{"num_hidden_layers": 15, "positions": "rope", "bias": "all", "parallel_block": false, "lr_head": 0.0081, "schedule": "wsd", "decay_shape": "pow", "batch_tokens": 65536, "doc_mask": true, "max_steps": 3037}
Each number is 128 + 24 x the weight over its row's rms, rounded and kept within 0 to 255. Layers, rows and columns count from 0. The size above them is the row's rms in percent of the matrix's.

# layer 12 MLP up, 896x224, rms 0.108, rows 630-640, columns 0-223
size [ 94 104 103 100 102  99  93 103 105  97 102]
[[ 90 109 134 143 116 167 181 140 147 145 104 131 171 155 132 130 119 118 149 152 141 110  97 134 135 152 108  94  86 153 109  98 135 121 148  96 118 182 146 107 102 107 143 144 123 109 105 149 153 112 182 103 175 139 101 141 127 136 148 179 133 103 135 140 115 146 144 125  92 157 110 126 142  90 159 116  75 121 132 120 169 124 130 132  93 136 144 158 109  84 141 116 125 136 129 117 132  95  98 127 107 120  97 127 103 149 116 156 130 160 136 127 148 127 120 138 125 159  40 104 131 125 140 144  94 109 162 157 124 116 117 143 166 104 141 101 152 170 187 122 164 172 138 115 119 118 147 136 110  92 107 153 131 147 109 174 100  96 156 151 117 137 128 157 123 146 166 112 132 106 133 152  95 168 144  74 125 123 135  91 138 154 111 139 101 130 104 111 143 100 133  98 120 107 113 146 114 139  90 159 135 136 162 136 150 151 115 124 142 140 148  94 147  72 165 123 157 139 137 122 135 144 163 126]
 [123 151 147  70 133 152 153 166 115 119 119 129 137 130 126 105 145  96 152  97 141 108 158 146 118  61 151 118 118 127 182 152 133 139 120  43 131 148 124  73 158 127  97 130 118  95 117 146 125 127 158 150 115 128 144 173 126 116 109 110 154 110 142 164 126  99 125  89 138 110 157 127 107 134 110 133 167 119 190 152 140 128 141 100 174 125 160 151 109 132 134 122 132 148 112 106 118 123 128 125  81 102 130 155 134 160 123  84 120 162 148 154 120 162 159 127 127 122 111 138 148  99 131 146  90 165 154  71 139  91 132 127 127 109 122 139  90 138 107 114 124 119 111 135 127  93 186 137 128  99 137 172  91 120 118 121 153 124 148 148 127 151 104 129  63 144 121 129 130 141 175 155 152 147  97 114 135 111 129 142 111 110 130 127 122 101 145 126  94  84  85  81 152 151 110 124 142 158 111 124 107 109 129 164 114 129 129  91  97 133 108 119 140 144  98 141 165 126 104 143 168 148 137 114]
 [128 126 107 115 172  76 208 104  91 117 138  95 103 125 164 135 148 151 130 158 139 136 120  97 122 123  99 136 123  88 122 143 119 128 124 155 129 147 139  99  84 110 152 126 138 135 132 126 154 151 139 101 161 109 124 126 122 145 122 122 113 124 125 157 138 122 167 126 120  97 136 175 114 129 117 152  90  89 125 128 153 104 137 126 111 192 119 206 148 112 153 146 121 163 134 126 136 106 167 163  62 110 105 150 161 161 136 130 145 165 127 143  95 139  98 164 113 145 101 106 140 101 127 147 172 125 150 160 110 108 153 127 182 140 122 168 123 147 114 125 131 140 107 116 103 107 143 141 128 131 162 112 131 157 168 158 145 116  74 147 126 152 123 136 130 107 170 147 106  82 163 115 137 142 115 127 118  90 116 107 167 147 172  99 112 148 102 150 134 104 149 139 108 126  76 123 166 126 102 133 146 103 152 111 132 134 160 141 126 119 106 155 132 113 143 109 137 145 141 122 116  79 143 158]
 [132 129 116 116 147 130 116 118 125 154 127 141  94 144 127 129  93 133 177 157 161 119 153 144  99 116 165 125 148 159 105 152 133 110 121 150 140 146 102 107 133 151 178 148 140 135 173 162 140 163 125 156 141 130 126  61  78 121  93 123 157 152 114 131 138 165  93 152  92 107 134 125 165 133 149 184 116 139 136 139 108 149 133 117 107 110 169 126  95 161 148 143 103 111 150 131 123 167 111 127 153 120 151 153 146 110 153 126 143 133 138 116 130 112 129 126 103 105 114 153 154 100 118  97 173 184 137  94 137  98 121 142 146  69 129 170 127 141 100  84 133  96 143 124 154 148 100 125 162  78 114 132 140 109 114 179 116 148 146 173 143 128 124 128 130 146 140  98 137 122 130  90 155 195  98  97 102 126 126  94 178 159 166 143 133  92 134 187 127 144 157 125 147 138 127  96 125 113 116 121 117 141 156 112 129 119 145 164 136 137 136 116 137 174 110  98 149 111 140 107 139 132 108 163]
 [104 138 123 111 126 162 164 151 119 138 112 159 141 145 135 137 110 151 114 153 122 159 135  95 178 167 115 140 151 125 142 103  79 117 103 107 104 158 143 137 123  98 129 124 113 155 169 122 182 163 104 145 116 118 118 125 139 179 137 102  89 136 140  95 127 128  93 124 153 143 130 117 161 131  98 158  89 130 172 154 104 116 131 153 102 147 140 120 160 114 145 162 112 141 158 160 109 122 151 137 121 118 155 136  94 176 112 132 113 146 166 131  77 103 139 118 124 123 137 131 158 127  95 151 124 130 126 153 114 133 108 138 143 122 105 147 128 104 137 129 123  84 160 123 143 117 130 160 127 138  78 138 150 122 139 147 124 131 139 163 135  84 143 144 104  95 155 125 126 113 167 103 147 107  60 141 139 123 109 106 152 160  86 110 122 162 151  92 146 141 131 134  51  97 152 115 110 127  65  79 145 147 132 148 107 176 148 115  89 156 101 108 176 142 114 121 148 127 165 138 139 116 137 166]
 [130  65 121 132 153 102 171 130 132 155 131 113 140 133 117 117 136 141 148  66 167  89  99 107 164 146 131 124 125 134 136 162 128 131 140 112 136 157 106 133 111 119 109 118 123 146 177 154 128 161 155 104 155 104 101 111  95 112 144 148 148 110 154 140 116 127 154 134 127 148 154  72 141  95 125 103 107 146 108 141 105 133 176 170 135 117 123 136 141 151 129 153 163 122 112 115 139 103 151 133  97 122 122 151 143 117 133 204 135 124 128 124 107 106 145 136 148 150 157 140 110 140  99 123 117 149 143 103 125 113 156 126 163 108 157 118 120 166 156 112 144  74 101  98 136 130 163 118 127 135 168  79 123 120 108 109  93  91 113 167 139  96 145 105  76 137 138 123 112 156 156 136  99 144 127 149 122 140 121  80 141 181 177 121 171 142 152 128 134 126  97 173  87 143 117  95 157 139 117 133  97 144 115  88 101 122  89 135 113  93 167 105 146 115 139 103 130 112 122  99 136  68 116 105]
 [136 147 144 148 125 131  89 106 167 106 166 132 138 129 157 119 114 157 176 113 149 132  97 109 161 159  94 139 145 121 114 107 109 107 141 127 164 113  88  81 106 141 137 148 101 151 116 119 151 192 109 141 120 107 154 117 126 142 114 164  74 142 105 122  92 113 128 135 173 143  95 138 118 125 107 131 141 133 188 130 163 156 167 153 132 116 139 115  92 153 119 144 133 130 202 159 100 143 155 129 179 163 142 169  97 122 110 132 109 128 122 135 129 120 129 146 123 126  93 133 139 178 116 141 161 120 111 124 135 147 151 155 172 137 149 157 133 123 129 110 134 155 121  82 135 102 121 135 149 119 148 130 142 116 120 129 105 122 119 145 105 145 140 115 167  83 159 112 114 139 171 169 131 104 117 132  95 139 127 153 137 154 189 147 171 122 130 121 134 109 150 127 208 124 145 156 113  89 128 137 102 133 120 116  91  94 104 167 114 115 101 107  90 120 108 150  92 143 111 121 149 115 146 135]
 [164 129 128 119 146 148  99 132 132 156 139 121 118 135 159 108 113  90 136 126 113 124 112  73 142 128 117 133 121 167 118 188 104 144 111 129 179 105 168 120 120 133 143  80 124 104 125 124 110 142 123 111 141 142 155 114  99  96 106 122 140 102  87 105  93  84 123 162 123 123  97 155 118  81 153 172 164 133 124 136 172 129 152  97 116 118 123 101 115 151  94 123 135 164 125 165  98 154 114 108  70 122  95 154 125 140 150  85 126 119  83 120 135 145 116 129 138 164 116 145  92 144 148 129 180  96  84 122 118  64 127 139 155 114 132  86 158 129 151 119  77 102 135 153 117 115 130 124 141 129 101 141 132 152 112 114 137 107 151 134 143 142 104 112 115 121 147 159  97 114 106 152 121  79 104 125 101 126 120 113 107 133 125 176 117 135 144 130  99 120 122 143 161 156 133 148 163  86 124 122 123 135 127 151  99  91 114 124  79 101 183 113 116 148 154 155 140 107  70 136 174 131 114 110]
 [102  98 130 113 139  97 144 103 125 111 114 115 134 139 124 109  82 156 133 143 131 141 118  79 119 117 113 115 175  96  98 142  91  91 124 134 130 163 135 151 115  92 110 154 106 182 187 142 144 145 134 138 125 102 122 123 129 113 128 129 125 134 116 121 101 117 154  84 106 118 149  95 150 145 151  73 139 122 129 163 106 125 101 140 107 146 114  99 115 129 110 149 148 137 141  98 137  77 136 120 138 112 109 128 162  91 120 111 139 155 124 135  95 160  84 121 147 142 157 127  89 119 126 134 110 106  91 146 105 126 120 138 129 120 106 116 129 163 161 146 154 152 128 134 142 109 138 146 166 157  93  96 118 177 100 128 171 132 154 141  79 146 115 107 148 165 106 104 102 118  86 148 132 176 131  84 162 163 145 176  96 126 132 108 138 122 170 126 106 129 158  99 114  89  96 107 116 146 111 108 125 104 139 116 137 161 124 134 154 172 162 182 187 145  92 116 128 105 172  89 129 120 134 142]
 [119 107 187 126  82 132 105 169 142 165 127 139 128 106 120 106 138 156 121 106 165 111 119 120 128 128 153 148 150 170 105 150 111 201 131 109  97  76 112 142  84 153 166 161 138 130  93 160 165 130 133 149 110  99 156 126 152 113 111 141 151 136 107 122 142 126 139 160 140 129 143 113 121 143 111 145 134 154 135  87 128 127 133 165 133 107 124 115  95 121 101 125  94 105 137 101 135 156  43 104 137 123 134 114  85  57 114 151 137 123 121 143 154 111 138 144 126  93 156 108 157  85 122 140 139 113 165 106 141 112 103 126 132 120 127 159 138 119 122 128 138 106 143  85 113 145 150 135 134 140 148  97 148 104 122 151 127 101 146 166 153 136 125 161 123 138 175 116 113 159 143 184  95 120 137 136 152 130 118 113 115  96 119 126 117 155 164 149 148 184 148 159  93 166 135 103 101 124 132 163 131 125 123 130 138  93 154 124 131 109 145 100 183  89 132 133 107 104 119 138 104 173 113 152]
 [157  87  85 124 125 127 119 144 107  78 134 118 173 158 115 127 145 119 149 130 122 144 134 142 159 124 111 120 115  85 140 133 155 128 148 130 145 123 113 150 124 103 136 107 145 181 125 145 116  88 134 135 134 169 175 168 178 193 156 121 124 151 118 155 148 123 139 126 126 105 139 118 113 148 126 110 108 113 117 152 139 135 114  95  97 112 141 111 134 143 144 134 161 154 127 128 141  95 142 114 112 131 110 114 142 123 120 130 135 104  96 162  95 135 114 112 111 155 122 146 172 119 120 163 105 152 129 124 100 151 152 140 124 134  93 132 177 145 117 138  78  81 109  88 127 109 129 104 149 131 143 131 177 146 177 154 144 121 128 153 131 107 158 165 143 115 136 199 116 146 188 156 147 156 152  99 104  58 135 137 131 117 160 148  98  98 127 109 137 103 112 110 139 124  81 120 119 144 128 128 115 124 176 139 127  65 113 120  80 127 131  79 112 127 121 107 119 128 147 125 127 152 186  97]]
# layer 12 MLP down (transposed), 896x224, rms 0.102, rows 630-639, columns 0-223
size [ 97  99 104 102 101  91  95 103  99  97]
[[104 126 164 123 133 127  95 140  98 126  73 140 105 114 141  90 133 128 142 114 182 111  96 120 101 102 127 102 138  87 141 143 110 128 129  96 165 128 127 111 129 143 136 203 137 129 110  88 132 126 141 129 101  94 122 176 141  93 121 157 151 161 148 139 158 126 136  66 126 131 141 144 130 108 127 170 100 112  84  91 101 155 135  83 111 141 152 125 153 147 122 107 130 133 132 121 159  95 141 154 141 150  96 135 147 116  91 154 111 116 137 190 164 132 118 131  83  97 143 103 161 121  65 110 114  99 162 112 137 117 116 112 106 142 122 161 148 156 182 150 148 142 134 110 129 113 138 157 116 107 132 155 149 138 105 157 134 161 108 129 144 147 119 111 128 174 146 101 113 130 130 121 127 149 120 103 151 115 126 131 135 126 122 143  92  89 159 137 163 126 124  96 154 139 128  68 150 118 111  51 144 124 108  99 111 137 171 119 107 166 120 125 131 119 132  90 138 119 121 162 160 110 146 139]
 [ 94 142 128 170 121 141 174 106 103 148 143 131 124 114 108 101 152 173 130  89 133 164 109 147 145 121 163 132 169 106 139 111 138 121  97 126 151 127  96 115  87 112 161 110 128 120  96 145 132 134 132  95 142 136 140 139 160 117 122 100  99 163 143 142 163 132 142 101 197 135 140 111 141 132 146  68 194 135 128 158 151 117 150 128 160 108 132 113 132 104 171 132 165 102 130 128 125 111 122 144  98 152 138 118 148  99 139 113 100 140  98 108 159 158  99 109 133 139 133 139 139 172  87 117  90 160 130 115 121 113 131 146 182  87 154 139 131 102 137 105 110 129 130 130 119 144 159 138 105 168 107 126 105 145 132 109 133 118  89 130  88 162 110  91 116 114 155 115 160 112 144 119 143 109 137 124 134 134 144 155 115 140 125 111  69 106 133 107  69 118 102  76 110  86  82 113 125 111 100 107 130  96 121 121 129 160 122 105 129  86 111 151 115 170 170 112 120 168 121 149  88 166 128 149]
 [145 146 102 147 102 173 118 135 121 121 119 110  47 144 131 131 119 190 121 131 103 121 135 102 141 160 111 104 113 121 127 135 127  83 170 125 159 138 139 150 117 139 111 131  91 137 131 130 112 151 148 144  97 156  94 110 143  83 105  97  88 142  95 162 160 152 140 147 115 115 196 163 136 146 123 179 118 139 100 148 160  96 124 141 123  95 172  93  87 133 111 125  71 137 120 164 111  89 115 116 103 122 169 136 156 121 126  95 173 127 169 152 130 135 136 149 132 118  88 115  88 130 125  98 178 124 125 134 124 150 147 153 113  91 140 142  70 149 147 116 112 109 151 124 117 123 130 127 106 170 102 161 141 147 115 123  75 143 111 139  90 103 158 128 152 126 109 145 121 105 142  91 138 153 152 126 133 107  91 150 121 122 114 150 106 147 129 144 147 120 115 148 117 113 123 108 129  88 120 128 122 125  85 131 141  80 117 141 118 109 126 116 139 130 137  75 125 173 127 107 131 143 111 171]
 [129 119 134  87 135  66 114 106 127 116 184 158  83 104 162 138 110 172 172  97 126 140 134 126 139 113 158 102  70 127 142 174 131 152 123 141 147  85 153 122 148 148 127 147 137  98 152 144 111 171 100 168  64 136 128  91 167 133 129 123 102 120 130 106 116 106 141 142 121 101 118 126 129 100 143 159 156 107 133 101 107 159 130 119 164 168 128 129 119 135 142 154  94 132 166 122 156 118 123  98 150 141 153 145 127 102 153 129 144 186 124 166 132 140 166 189 140  99 139 147 101 146 116 130 127 136 109 116 100 120 153  88 168 141 124 141 129 115 115 100 168 145 116 163 154 131 129 149 175  97 113 120 149 100 113 115 142 149 148 115 120 109 163 106 101 102 130  96 123 146 123 109  79 124  99 133 136 123 124 169 125 109 157 130 132 122 126 135 143 117 152 105 162 107 134 158 101 135 109 142 130 136 127  79 124  69 137 135 120 115 121 126  82 149 104  88 180 142 133 103  94 150 120 133]
 [ 93 105 143 136  99 154 126 137 168 129 140 122 130 114 123 119 142 104 150 154 161 177 136 101 110 133 152 136 163 102 177 142 116 117 141 162 136 134 122 154 108  96 129 188 154 126 121 148 119  91 127 111 127 106 129  86  98 141 111 117 131 124 115 124 158 115 143 150 139  53 131 156  98  99 129 150 140  92 118 155 154 148 124 113 156 105 135 113 103 147  97 135 110 142  96 140 118 176 105 159 149  69 107 155 131 120 162  96 143 172 116 118 116 165 176 102 147  99 137  82  91 109 145 137 130 114 155 140 176 145 121 142 125 124 128 145 127 143 144 162 136 142 135 144 150  87 123  93 128 106 119 127 128 122 157 140 113 101 160 123 168 137 130  65 150 141 144  73  96 127 132 111 137  77 111 101 100 139 110 147 119 128 172 161 115 113 164 123  98 116 145 127 130 109 117 137 137  83 169 140 149 104 115 102 155 103 100  91 134 107 142 175  88 130 125 144 115 146 125  97 130 100 130  88]
 [110 153  76 132 148 122 109 123  74 136 112 131 132 138 138 164 109 135 118 117 102 139 142 156 154 146 115 157 152 120  85 138 146 110 150 159 132 118 137 116 148 116 159 101 158 133  96 115 139  90 180 143 104 112 104 176 113 123  82 108 110 150 116 150 111 149 112 140 128 174 173 133 114 106 128  80 129 126 163 126 141 150 114 127 118 176 127 139 128 120 158 110  92 123 116 141 165 113  68 122  75 121 144 134 126  86  81  92 134 144 108 138 102 137 102 155 129 143 169 141 163 116 146 114 155  98 127 147 107 141 134 114 144 125 130 139 152 141  84 133 142 125 162 123 115 113 139 166 132  72 137 166  82 139 127 120 150 108 121  82 130 127 148 102 191 166 133 183 105 137 133 104 188 134 122 120  93 131 112 164  90  98 141  83 156 122 121 133  79 114 138 156 164 126 117 126 112 151 151 141 127 119 170 128 138 125 135 116 133 126 105 158 128 126 144 151 134 128 163 166 106 138 156 123]
 [153 109 158 156 126 127 120 124 132 140  99 146  94 119 109 105 123 140 135 140 126 120 146 121 154 131  99 148 144 120 149  79 125  93 191  95 142 141 129 150 158 110 165 105 134 113 136 148 117  72 165 156 141 120 126 154 168 121 163  76 159 115 134 138 140 117 136 138  97 107  94 164  72 175 143 141 133 129 159 140  97 121 128 142 112 130 102 115 113 138 127 108 131  99 120 164  72 129  90 142 128 145  99 161 132 142 130 101 132 108 147 100 175 131 146 151 129 158 131 118  96 135 116 134  94 164 141 125  97  83 162  98 123 118 101 123 120 121 156 175 121 131 107 148  97 137 118  82 115 103 182 123 130 132 143 137 115 112 172 128 124 108 126 137 202 159 127 119 155 104  98 146 105 142 136 157 155 113 101  98 113 130 105 135  88 139 103 120 164 108 138  89 135 102 141 139 142 105 112 142 103 136  94 116 177 166 119 132  91 142 201  97 112 129 139 133 124 130 150 112 117 106 119  96]
 [163 146 123 105 125 132 100 142 147 103 110 131 138 154 135 156 109 144 154 119 124  95 123 122 104 122 119 133 132 132 123 120 164  88 136 142 150 147 113  68 141 139 110 112 167 130 151 176 144 156 174 108 114  98 152 137 143 112  91  98 113 105  78  84 108  99 120 158 115 140 147  89 120 129 142 108 103 107 109 101 155 105 179 145 157 152 141 134 146 131 153 117 130 145 121 118  99 103 171 184  81  90 139 125 122 144 137 122 150 148 145  94 168 118 169  95 140 137 129  73 122 129 135 126 152  96 132 165 165 147 125 165 135  81 101 151 147 123 109 115 132 119 134 153  95 172 103 135 163 108 149 136 128 119 127 130  98 102 150 127 155 107 131 117 153 171 100 107 142 155 117 140 161 156  78 131 167 151 111 108 131 102 137 129 115 107 121 126 171 139 103 120 151 119 112  98 126 162 115 107 131 162 169 137 148 153 143 175 113 121 174  82  98 147 124 159 109  96 131 100 122 152 171 130]
 [154 100 135 102  82  92 125 121 159 170 153 129 130 153 151 103 125  99 175 139 106 111 138 126 136 136 150 119 112 159 103 133 118 142 119  78 107 158 150 130 159 113 125 133  96  99 164 144  96 117 160 128 108 141 166 158 118 175 176 111 156 149 133 123 104  73 120 141  73 188  79 109  97 145 153 148 103 130 148 135 141 113 109 127 110 114 131 126 118 108 166 180 126 148 109 113 143 130 135 128 124 129 137 142 113 152 131 127 123  81 155 121 126 140 110 153 101 126 143 106  80 151 151 133 118  76  80 111 170 117 121 145  88  99 159 148  60 135 179 106 114 135 142 104 116  97 124 141 147  96 183 114 117 159 128 135 133 115 135 124 129 122  96 122 124 123 116 119 135 135 137  59 144 124 123 103 163 127 117 116 133 162 108 159 106 130 113 148 155 147 148 141 133 145  88  74 177 144 139 132 123 147  98 129 131 145 123 153 124 130 116 141 105 154 132 107 135  83 108 144 144 156 117 122]
 [167 113 134 109  89 158 141 105 132 105 167 151 100 144  77 159  80 119 149  91 146 205 160 144  94 158 151 133 112 124 123 114 129 106 129 132 130 148 154 157 117 143 101 146 128 145 133 107 163 154 136 137  77  87 161 102 128 158 165 133 103 144 142 146 127 113 117 141 114 131  90 157 140 120 155  92 143  98 129 165 155 151  94 115 136 132 145 112 108  87 127 122 164 166 123 159 160 142 154 134 141 125 129 161 113 108 130 160  89 118 132 143 149 131 143 146 137  64 133 168 104 118 133 112 158 158 140 163  91  92 147 166 125 106 134 134 117 133 148 132 119 152 153 154 149 121 129 126 139 100 137 113 149 106 104 191  88 129 102 103 145 130 193 130 142 126  99 121 144 128 135 129  92 127 108 157 115 109 164 159 168 163 132 145  86 126 141 132 137 160 116 105 124 154 149 130 131 146 152 122 125 115 135 142 125 138 131 115 113  97  90 144 173 137 127 117 127 174 138 134 166 137 108 183]]
# layer 12 MLP gate, 896x224, rms 0.107, rows 631-640, columns 0-223
size [105 106 100 108  95  95 104  98  92 100]
[[105 143 129 124 116 163 125 105 137 109 131 117 144 123 169 144  90 144 103 121 114  98 110 139 107 127 117 127 108 146 122  96 116 136 117  95 140 180 141 112 158 158 170 143 122 148 122 125 150 117 115  95 150 122 127 133 129 152 146 133 146 111  73 134 124 124 106 143 115 110 113 160 137 134 176 118 143 186 125 153 166 147 113 147 138 120 140 105 118  99 133 107 105 146 143 130 137 120 167 141  62 153 125 155 126 136 144 121 150 170 143 132 126  65 169 157 130 112  91  87 136 123 160 146  93 151 133  94 104 139 120 156 111 127  95 106 105 104 161 124 120 133 169 189 135 152 143 123 135 146 127 137 111 176 148 164  76 141 116 120 127 203 126 120 165 108  94  96 116 183 120 121 122 111 147 133 143 112 180 118 103 107 141  85 123 137 137 148  83 120 131  87 128 145  83 119 132  89 105  88 132  94 160 148 129 129 175 155 127 128 157 156 151 111 143 124 117 111 112 139 111 152 135 171]
 [134 136 158 150  92  33 112 144 142 119  86  65 144 122 143  67  90 177 132 139 110 109  85 132 112 109  97 123 106 130 103 136  79 180 136 120 130 151 162  96 146 119 119 159 129 129 120  85 122 143 149 100 116 135  78 120 155 138 110 112  94  97 123  89 108 126 116 112 160 153 128 172 122  98 148 154 133 140 119 131 146  93 143 117  98 129 107 160 148 121  77 113  95 128 167 146 138 124 176  82  98 154 161 154 102 137 104 119 102 123 144 107 144 165 129 119 111 131  97 158 142 134 158 123 110  57 149 122 133 131 128 126 135  97 138  99 118 126 115 137 110 125 130 151 152 137 160  90 117 170 143 112 157 112 156 123 123 134 109 135 104 113 156 134 132 153 163 140 126 112 159 115 133 106  98  99 136 159 145 131 118 135 136 131  98 141 117 134 147 167 148 118 133 126 149 126 165 137 155 144 115 113 105 130 173  89 106 173 167 121 126 135 138 140 116  92 153 114 142 142 121 138 137 115]
 [104 102 110 144 107 146 151 150 143 120 155 131 103 126 175 151 111 109 173  82 197 130 135  90 106 161 157  97 134 154 136 129 139 131 119 152 131 136 130 135 111 122 149 106 154 108 191 171 142 151  99 120 110 127 121 118 116 112 174 124 123 110  84 155 125 128 164 150  88 102 113 178 117  86 136 172  99 159 167 101 118 115 102 116 123 135 136 128  95 126 134 137 119 126 122  82  95 123 171 107 153  99 160 127  78 155 128 154 129 132 130 124  97 131 116 120 114 106 116 105 128 136 111 132  89 144 135  99 117 127 107 111  95 151 142 166 160 147 128  84 123 124 142 117 133 119 151 145 123 170 160 110 142  96 163 139 118 126 132 130 145 142  99 122 118 151 154 114 148 151 125 169 137  95 119  91  91 129 109 182 103 133 118 123 158 124 137 181  91 111 147 122  99 151 100  99 141 145 162 143  70  97 131 150 114 107 107 127 142 133 150 115 119 147  91 103 127 152 125  81  81 132 166 126]
 [139  93 141 161 141 127 130 140  76 117 112  97 143  86 129 125 121 133 165 165 152 143 129 117 185 139 141 121  76 138 132 120 135 117 112 140  87 117 106 101 123 109  80  92 112 173  89 132 116 134 148  48 131 115 130 144 146 132 130 114 131  92 128 114  97 117 111 105 134 122  88 168  80 151 115 117 106  94 125  50 135 126 149 115 143 141 119 141  95 160  99 130 108 141 119 126 145 146 182 129 142 124 126 140 115 150 162 126  83 131 119 146 151 174 133 122 160 140 142  94 115 157 147  85 141 162 118 116 147 149 158 182 136 141 126  98 107 121 108 144 135 134 143  92 126 152 170 146 136 139 136 102 138 125  92 122 144 132 148 143 106 120 147 147 121 155 125 100 159 197 108 131 139 154 180 147 125 145 117 161 141 123 124 166 131 121 142 110  99  93 133 158 142 107 119 115 112 132  89 128  86 112 145 143 166 138 153 154 115 108 165  93 138 149 119 125 131 126 113 172 156 106 152 126]
 [142 125 128 133 140  98 129 117 122 108 168 134 147 115 108 110 103  93 140  85 158 137 115 141 133  86 134 158 125 133 164 126 141 146 131 132  97 127 117 104 141 112 136 168  77 145 146 151 115 133 131 119 170 156  92 142 115 144 153 165 130 135  82 111 129 149 153 163 124 128 130 105 148 119 138 151 106 127  64 129  98 149 156 162 134 110 147  95 117 119 117 129 144 133 119 163 117 107 138  74 125 120 187 127 124 131 155 149 167 122 145 164 156 117 134  94 168 120 117  95  82 109 120 105  80 146 108  89 111 127 114 129  91 142  95 133 146 140 132 116 132 115  94 192 177 130 126 125 115 117 105 132 136 130 146 105 134 150 127 186 130 156 137 135 131 104 152 121 130  75 153 128  54 142 115 129 115 132 168 106 126 123 126 108 180 150 123  94 144 139  72 154 140 107 148  90 116 132 104 103 124 132 128 134 179 145 112 108 103  74  95 142 107 134 139  83 104  92 103 139 110 113 116 146]
 [142 145  98 114 111 102 147 140 144 128 137 137 168 125 137 165 138 119  89 107 136 168  83 109 120 128 102 125  97 151 115 185 106 118 114 143 134 134  98 149 169 169 160 101 113 134 119 101  93  63 131 154 116 119 120 167 141 121 136 126 125 124 132 144 147 112  94 157 100 131 133 153 128 104 136 124 109 120  99  96  93 150 146 136 143 107 158 152 162 152 160  91 156  80  97 144  96 125 104 132  92 115  77 137 169 159 155 153 137 120 138 121 104 171 146 135 122 152 138 117 109  79 109 142 149 126 142 132 113 114  96 111 138 140 121 137 127 100 123 145 133 137 122 144  60 167 128  78 147 120 136 131 116 128 165 131 127 160 124 174 112 113 129 128  73 159 107 132 149 117 153 137 143 141 123 122 108 145 117 125  75  99  78 100 123 142  92 131 102 102 109 152 108 125 169 107  79 158  90 103 128 140 125  85 184 144 148 119 116 102  87 121 121 136 141 119 106 146 157 126 125  94 133  97]
 [144 102 121 120  92 115 122 159 170 119 141  92 128 154 127 166 105 138 136  94 129 122 117 115 108  93 103 141 120 117 127 136 134 142 148 102 151 137  86 183 115 134 136 138 154  58 136 151 125 100  78 114  99 169  91 165 166 123 137 135 108 112 102 105 116 148 114 134  92 136 176 114 123 109 112  55 129 145 151  93 139 159 102 117 145 163 141 113 133 122 122 148 136 110 108 132 120 136 148 133 113  96 105 126  88 142 189 110 157  67 119 113 122 164 153 121 128 191  83 130 134 134 120 124 103  98 132 170 115 139  87 135 125 110 118 112 133 126 103 111 150 134 111 111 136 106 166 131 120 143 142 170 147 130 135 107 100 153 147 133 121 125  70 134 115 145 111 115 121 119 135 135 142 110 103 133 139 139 126 133 109 141 117 120 108 132 142 118 110 165 139 111 168 112 131 114 108 186 154 123 130 121 152 121 170 164 125 160  72  92 134 126  98  96 155 147 183 144 113 147 122  80 151 102]
 [106 146 165 126 116  89 141 108 169 183 105 129 156 166  95 124 111 117 153 152 130  99 117 134 148 107 127 123 108 174  98 133 127 129 102 139 120 146 120 142 113 123 166 160 102 124 132 170 140 137 160 105 119 102 145 160 122 117 156 125 123 125  91 153  72 125  94 124 130 115 124 174 144 117 141 118  81 108 112 146 148 139  65  98 135 128 135 121 120 155 107 109 143 142 153 119 175 103 161 119 138 115  95  84 133 159 146 111 141 155 136  95  97 166  95 141 120 165 163 105 139 136 185 128 137 116  92 149 131 107  90  96  95  95 108 133  95 124 145 145 157  97 143 143 103 106 149 139 190 154 113 152 158 134 118 140 148 154 154 147  90 100 117 132 143 188 156 128 158 131 153 175 129 119 123 113 148 129 152 179 129 124 125 126  78 114 148 145 108 101 110  95 120 160 101 116 133  98 113 118 149 120 128 115 157 172 164 123 159 156 146 139 124 128 121 119 162 123 108 147 130 147 102 146]
 [110 101 119 118 127 120 128 140 129 130 162 122 101  79 109 149  92 151 121 130 164  81 138 129 132 129 116  76 124 117 112  95 147 104 125 120  99  98 152 137 166 156 164 178  90 115 114 172 153 167 149 150 103 135 125 119 110 159 103 180 145  88 159 110  82 124 134 130 130 102 174 154 162 116  79 119 163 138 150 129 107 132 153 137 150 118 147 100 144 120 148 126 107 102 128 105 104 125 111 158 135 160  99 167 129 113 101 101 151 137  88 122  99 142 126 143 167  71 113 129 149 105 126 143 149  74  73 131 120 100 118 146 115 139 108 104 150 123 122 136 116 138 131 123 158 139 145 135 144 164 169 149 100 130 131  88 147 116 119 142 106 105 120 127 124 111 158 137 111 166 118 134 138 115  96 135 132 144 109 116 143 113 117  99  99 135 152 132 156 111 132 163 119 151 134 125 168 134 100 112 136 117  94 124 147  81  92 111 180 102 145  94 144 104  87 184 158 125 100 112  78 157 111 118]
 [123 128  85 108 102 119 185 111 112  84 170 128 153  75 135 138 158  95 150 138 107 130 151 125  92 132 106 118 125 128 137 110 113 116 139 134  83 137 103 133  97 100 125 168 159 169 118 128 150  70 166 151 161 138 148 111 106 106 112 185 116 130 116 108 134 124 132 141 128  87 102  98 105 143 129 119 134 133 125 102 152 136 145 109 129 146 173 136 100  88 176 140 188 123 130 119  93  97 133  99 117 152 165 112 119 183 121 117 157  98 111 127 113 132 140 126 158 155 173 126 127 152 138 153 177 122 109 122 133 129 131 131 150 133 179 147 154 132 140 147 130 122 121 130 117 124 129  95 174 129 135 132 188 167 145 148 123 138 142 154 129 133 153 112 158 143 110 152  98 147 112 107 187 138 104 122 128  81 106 124 110 141 142 154 106 151 178 128 164 123 107 131 120 141 118 139 129 155 112 127 140 142 168 150 116 119 142 192 128 119 108 145 167 114 151 114 106 128 100  81 132 120 129  82]]